{
  "n_head": 6,
  "norm_place": "pre",
  "tie_embeddings": "early",
  "extras": ["some layers without attention", "local attention windows", "shifted keys", "value embeddings", "hashed n-gram embeddings", "an embedding shortcut", "skips across layers", "capped logits"],
  "init_std_up": 0.018,
  "init_std_down": 0.00403,
  "optimizer": "muon_variant",
  "beta1": 0.95,
  "schedule": "wsd",
  "decay_shape": "linear",
  "doc_mask": true
}
Each number is 500 + 50 x the weight over its row's rms, rounded and kept within 0 to 999. Layers, rows and columns count from 0. Numbers have three digits each. The size before them is the row's rms in percent of the matrix's.

# layer 2 attention key, 192x192, rms 0.208, rows 0-99, columns 0-63
068:479418475478519521478584472448483566471515531498483493519542435536482500516522450511546552439582542581452521470543552568501535445457543582509539474464477567530561561523585488513429561473566451
087:469492457514520514533529510504495490654420588544440491545517467414490401594578470483457526494520457462466446499475439453420574379481538508574496418614540571416559531568483530538520445507529472
109:460443443498515521520521448385493452542437538464422508502461491469488480547540513475400574577536545447402492524441502469482587397478469525465560493500557554418480531544577445544539465481509406
087:499544430450475517422446474513494507513491495414438506473445486553562446432465506493490431546537488424441465461547474488499446558494513381437528573517483463530431489485422442485479513404433454
119:490551451492427461441383490510488545491495455457584486455498422517475471406422417534545450493452535577570511519555547501511512548487498520556480467436484488570453507544467489485495452487443492
100:517460520470652483446538490489439453561569514554503555469504561513541533564560566445477476580544512585463505472485542505453501489534566517492546449503549431379551544399558545531492456445642513
150:489542446559373480556415507491515553418428513374501407495523422512469496371486392546468493420506467423471524513525445516530481541515447544560451511496489494480453478673438422509437520483438488
082:413548522474504505509531512451466517531623421475440513476495522556425431549424530515581544427552535577496457529481523570539625487456455547475460469495451581547554511475484522597521489545513575
101:520483539463480527541574542513507544459552574482480461446499534530469466448443490458449536578584454411519513556479473455573546442519507500543447517458518491377427437469544435397541534513484418
114:474518484558390471316484524406368454600395494511475543470460466508504512567517442508455603467436609535538480530488525494572580420481575452623435454498519606499483519523496539495462555508406481
093:415583435483470534446388444431486480382575555426436527436519528551449514509479518435524493639554396483406420483528514502516486511499451411605496474577533506481608479595448515464499466432423469
103:440581497440488539482473466531493493458607561525515432443456458501502505490530509478521472572605449479473567495459489555542522416554443518624531470489484495490488492544444444478498513432544550
091:525499567491517453540526502527459478478461512457453526539456458558489533487496462464472466488565401501385426497420544471514431610568529467543467556433516387536638490543436401544479472492463513
101:455524509520468442451495453397461458529411497437478533556512461525525532528479533456528487510529549544545483452579435420559522488599567571477530536550476459599426499537566603506511528489452545
106:519544542488461329537478533473519458481483457535550576421601397532556487416471485572461502450527547448585462475490524502493529535472433463509494440543458444449538403445527528449484548566520499
105:478430509527448513626387501526583433409472520581520481565499485504512550451476471518567501436543404546567536531509456503450459446544526446518497508536532530551479555556400495536526557558450414
099:476363520530619520428561478478557458420547497468474487537402479542477562521442544551503500460437464469507450477564591580505604493532576429526578500532411474547537479525573522543451393445459505
111:513424453369607450456481501547553439469496440543566508430453442503449500492485495450495410547477533502498434524594654511498467518562450489523518498521469480524481533521465576515573437463571487
095:557469525497484555552505422530430512464541443598497592449560513529459461481442478444518524575522543542521569569397505509544427641455509524469441519562448496509479483415461519459518460577492587
100:517554548487393543548521529398505488512421543377585396501562477504472448527570548421498593467500487497535454493551491509554532510446525437452470430475502572592509527465563559491500476474468493
101:400463418510497526453541461591512507554535578472506409490490502496529451539543499504540495510580467527485475543493562444515527441466501441556436467454472488432554505509455534464486473412525529
098:480484428533582474568512511493521506539546457459474538507499381482541485526492487490534563508454551447440567513540466447484587468496476559502518523470508490499518455475502456497542522499389581
096:460528570505487496559429443531466510488433550518465445523576456510473506464488498538577503512503577500551488557467476537530461526552465524532503479447538538513522462440491526616609563481437571
104:518475431562506507525438514492486462564548534474482500423470518449534599481495537487493527439522521479504448496470533441503602509525429548502558361514549522520469590485642407497497443536447536
092:504565524458492467440361547437443575519474562468468558494442532412543459524471503527509503501423571497468500450440410557520551497501499464526489514449532478551372507496502504412442487573468558
092:410599407469469488518523522506489495591526537449479547526566487547473460565478503478499605509535448542474463465497549517474532468430591545535502503473452553516556433497489437589474554498529527
095:544565495475562547534508471524540473505544541487566470431459494538532480515475408479581476488519470515499573519557457584557484465437517521514537476567555551522512528556441533618501393462493528
101:531403499451544556450454567501494555489474412560553602494493515513451502499479453460386434553537519454493451610486526585524499522534460520495566548490518543536466490582548547488518420475399488
102:505522486525582537512512492593552491475470535578485572413504459574532480566550540528473466530426445472535444565511482520463459450517483450499507551544486527500513489496455474476521500508488414
094:555545535456568502429566537455408461451523554539428526530463554369448504456504516488451539531488436468411501498490451395508461447506415478474555518450485431513465532617534521518577558537513450
101:567507557529589491543523566495520497441566531529485535516507474505550506458493488566432514532469464552441550494509478435480497515509495498504455465439510436505537452551466498593556547561472508
101:507508419530393510502469458498483570581431419488577422518502466535408510519523401467521425524439500566521550524499470602541504463502549527539401444528550464508509573570517542540429555439501504
070:466512485457432552473567498518547512501434414480476558504483413480481582483582435599446566454580493524453533541336502507560495481513480519425436456461525561447457528489531493419569527399467534
073:547536487433546521501418507451532546424566576497498505405544555529460573566568514497493408550486475443500521484514491589506477518463519454521575482477514458524474563565480536533374549420573488
070:432480500521463449448496511501493530537558413511511430566514515495546512520497516580514475501504525518596555443494461487434523464467428544481543444560524533503516418438514437453487450591564429
089:457429511550437603514652513589414516517514535518459427439511529511400513531488597550450547523607530509480481529458452445594472542474483472515521586471545465431566498534571512484475569524455481
106:448470503420450539539518458451450618459552632401515527474565446467492466508516495544459603415429499478532523411611517466603510498555479451506498445453594517470551488460530470451481418498513482
072:414519523563500570479483540561508511561545605535523457434464504435489524483440540557435466471549478466561472404499409580436519529454496604503471437395502495557535639503439439475356417534521400
099:523426453519507531451543476482434432521388451470423492484529497481434486448514529465538607486578557529383527527380448479465581517479586582585457515504426505473499429552457447563462553505500506
122:496494472521507569484472408404457434536454431614450516507406541457377482469476501405476432599512511497468480506432498477402510529447514531587508449572517538522489529486527479482538522480565557
101:510404497480580648538474481467505532527548493461452484441453439541532564482613499538549551467556455493493519560438548557496543566511535537500503518576416543439533491555454424382437545484487524
099:503483517461428441557451531446456530468530467531547607514547493548571475497414497501511547466403459436538564455619454552542518534540534455445479488464559522608573489419561544504540512408514546
109:440472529535520541523479523437489486527503545470477422463505541441486499559557575451508665369505570605537522534521543457544516490536544508501495575448465514521483497483477556521490450447473414
095:481626552532467462499537534547461482559544471494455470573499530469473529567586490491496518572465535442446503487529491543409538549504552511569469450444586475496557467558438514585541527496533550
102:404481468517414496612463446553484615451510543545555505450534485547383536478396493568504454448458520401531486469432493428519436442483540489476452541459510462502480502528559483537509447474547658
108:590486504586477502561513540411490498561461422512535502499504502437514518482559466495487448471515471585512490497499483444478541565483591543432435504499488564512461515496552567514497533532528463
104:540564501566556450516520553480558426510570400473496461455515388553487449531487470564497484460559550644501473529550548518602579507516529543466442412563523541615493528481411460539449542492507494
092:528479511457519534544509521425454470580480485447618445450447551495482557623535475450564429501555452545423508554538487528559577374514501449544508516461490584470482546477519508344520472457558473
100:525546450469578529524462520561494457445497575522435494432537448530482560487582385430499578507433511492529476456527481510375496475505471487479606533486492526594433530623485403487475447491430468
093:516502475545506480451445475381517396542451474483517397582562518550472486547503486511436515529502462539568496538529528442449518521478484501537493491587517516482516434499589519434517475538462543
107:497499569486450435462484565564516525598424490465559479423539488505524472473562557483430573488521503490556492426568477549591577435486493499471524520482496543594559477468410499520446455486371450
096:572539483548520396545464449407514529522394455502465489527494476471524599538564448491454571496511521555493507478433519457562528556442531516513381485459519528617535479397583564508418460525471456
098:505500528516503535507492472456472551482371490434464548507520560467579440536543536551410546511400436542485471449474509381537531567505516442423496459516358496561510476464466457524470554457450497
090:572565473464585618555515446563618481427512440548473395500566470512434496494492439476586389568489476482551478555470565474404481522488415538449476467491539496577515551507544518539503500517494499
097:570485534573477481507600530454525529510435493454460394524571520456513455519503535509551494543475495539398533425397459500463507576453539542461482435502364474554454578468512493497417518454463496
099:482522439480450454502614518446459492496448580453444408557541497530519450543500517548472542425476528591606492434523452546460493518516493484547564547490415490504502471512511540519435521383508471
099:452359551504519488530497571416527511493515513447480547493578432541508504567539554604446474543526566486530579481596580594585480543551470476394475521483557498444467413538482508493499506513441518
097:473462497481464476535513465549423435542515535507553494499455541589533492451397398571629467578517496471459485502437578470519545478548518443522545507557499468515486515513466524518530561513433427
096:572478455466475518529470475470480503532585495513546389520494429566600525525480475486493488536538492445437449496558581487502484427449514554444517404432508538445490449384454462503383486515505450
100:564490559459375402537593426469453505517566476411515451464551515471483455592564549491492512529526461539505482467546460507530628509497497556543500524465567533581498493432585456432503477397456534
097:468555553437530533555488431524506466444448478504636537508554421545629433440464549477500505464465562533495515464503587476557460555518502435348529519496484473459598382546515441453420445528505511
095:513483504528526550468567502447408568478495480537407552551526507480480584502448534479598550493525609454514560567531548556483433508513475455425550497490555565521533524535490495476517477557516490
103:454523487528564550556390469411517533465483506489542583572493575417489445468436547525575424538550403499524548432531578500444486591386485485416514506559501512571464600512411422462476536507571556
094:502508568516610508536469484533585482386461510577453483552484519549628481485532437523455491425495412550578534471498484375502579493440512499492551469509503488502440607451442519437582475464524593
089:595450532510541535575450461445459526597467478493513488481495499385468579510534563447499554520485530413517479564426538549539488450474454482511482459518435459471546513509558481400502575474532440
101:424505525462494549453464416596503413448550505528530502411479492506478484459432429461568476554416498565432563467449510505555486447526462454488473450458459528596479522470464420525522477407513448
106:493512461558454518506506399366522466600503439448542482485546466533529574469367448488513577540609561462589446534556574552623473487574502493507474582486547556463473475500495540519513562454561450
111:442545594439493545542451543533463523437520527511522437508480442483410540461568416555586456516452447486379540503600592540476512493479452457518513543517493525519451493480468383472557371467489514
115:514463544471526547579453494550514539442582450539447481511520456466422516478512374545558529505504543493475520513587580494471414514484436491581487551460413479511513593527492441458508527544540489
082:504495444544480514469517451514546559548463560558502514516623561504386348498500454420479516540571612583522509464377440448518503542527450565418505393529489489539511490540586611561481580450488456
074:591531464473598465559538453456432559504536425537504506511527539548493581483558508513516493542562458543553415559507454499496469498510503517506450519414557499438482488519549503503540507425678610
136:483529401553502475452548485464478508563464522505469558536557554497526388621566582445463511500478526491555547473523435451531473513551545537493533443440632521520498462409589560551499519470518511
095:557459596581502509465484492505439532526464506587448536560515580418428530541551603467497555515518543469578458481496458435446529531346544482476434477517492584404574540449507518389493470478519471
116:549526506570519545532601471452480503551533399501463455546461564414471477535515561471461458498611516492499467523531442419537493496584491558546524519571502493526525477326521515493488559578495458
103:501481514541377542519567468442556461425501433479499509430439495551547425562439575490534559519469472567516501477468554483538542535486514447551412574561542548485375464524534587519541459533566430
093:494446542456449492451447538470492445538551456582550480523523500420542502339475554495486492507441478613554487563442492421590512544491506491459562479531520523527500481480457505515563553486524518
108:466470481526500544517634354546494467508591425420479594561562520469368517516449501484653541485467498513491494518528506456540488457435545508475386492545563535468519501477519530580505564500480546
096:552569532514632435437502544469485428526378495474424522471487483502540487509475432547564543467563535442497495572446485470529518476526525585514502543495547474511461601499474458435484560510502489
098:492439576480590467480461508530368537589515402560489514522486599481449526452430411550544470561402534475526445558533488589526536490471507482540483443514450564525427487512502550502487496386478433
099:460498516496468523412444529500517509582573499502486419445526483394484466422560354403544370476501456525554511510520482598549550453546511549522524404417441528454529612572489463481592573483553458
103:567562552475490462496514532537541593456518552549429479560513497530449539498495491469553410465562545473512530553498480544502437485439537461496474461430516516634515386448464498576552641546496472
098:491483502500591583570485492507578597553483490502440386507532481423436494500466510435526537525424580527511462435558550572498473531530455459499530540478480496459492462434509456485505437569540439
099:466458500474534491520542509457520517581541518434546632476522478544510516546523495508509523421442505508504607519503617491539486513574539447491548549554470549563605458470509570474518484570521471
097:543465553515492526534492441498599450549548491458531550534521467505547497481504515496569467445489427574449424552537571517506537502495510535439442505490555527523519486535499507473427463436460502
099:492417460445428474422497513556457506592468438428537495550431467576488512517548469477540434433448455467477559401397477515509482462515551539480472468529365495548530516586468549472455481491516587
107:574500508476475446531551480501522491463629585517502480484440474547465558510514457524377517504431555550505407581400467548551471530522556551543503509488508456520509427495542507562557503449405520
095:556431533481504504541462452545495472541519433557431472447530496411564555507565454443393611476459551568487463474474547478504584493491555548515449562542539532474467555417417437440630511566449498
096:511521547479583473529480458516575455461477512579494598487568544437636548457446531590558480496475428459447452506443486460443498549476474543551526487497511471612438437389449415490453532475490493
100:492523421529523466511520461472519527598505554470546463501529549523441446524632465565488491546617460400489467564462497437463584544476554540582579385463435426451462524562469468551458561506453452
096:569405547528482508467516439442470504485463565604451495471471516532497482443461541438512436587484473478509503607381572515573457514524483465523507452563484469540459501495486471468517607440471530
101:416451454525465413466514603532592445498483534493490481536371520517545486503439476461549501463489481562485456355524479485463553484525480454559469473467464462550437456470532512471444590488482526
102:549394481460572524497455559469460492508485468510489460550569538489447468539501453476425515473484402450534504558478514521551476537515497395493597503513484491521620480541501419481517381432556507
103:490527443586517418455547417469469535523441548409586467421421473553475496576479322469559443494494446516595433526543514495549540486463594477539478402569507480460436418476592573477473473404418516
099:555443465504499495518467569490432496478610474480459458443495427583543469501451524544482499535480453508466511517474509507533536552486464556476512527446472454521516492500385522493523519443560541
103:412548614475520509500558535457475547434547479484528418525424509476454505511482586535511453467507520546389472473471618504476501453492426559489549460508496483461551470564450489445593476569411498
098:549575481493564520492520490531532513454543406460525602493553466533472548489534491497549571465507535555469496565403490516408486467476536513471544569522495421536524455530524495498572452554557541
068:549531509504531473499585521484481483539583507480549578480428494460491372555458512607514420495492499513493530477603681464455572454466497413492516535564503490552438473508567397452582428494493531
073:560531539471475450522483570433503489422494392483478494493480501493419480539628503430478528537495459472450515498510501521458483424521434525486377454466469496532559540606468515543534488563428511
084:510413533488568474446441443537510554398497431511452480568403579491551548473480509424489528601523518512435509556509490482535468547422430516482454438441567522482570427486478394564454607397455492
075:420454472481441510528503497542561531463438498481457564598452440486628445443510524534549539476579443500537521500490534483466507430355452536414506402483492557475432442478527533498595550424537545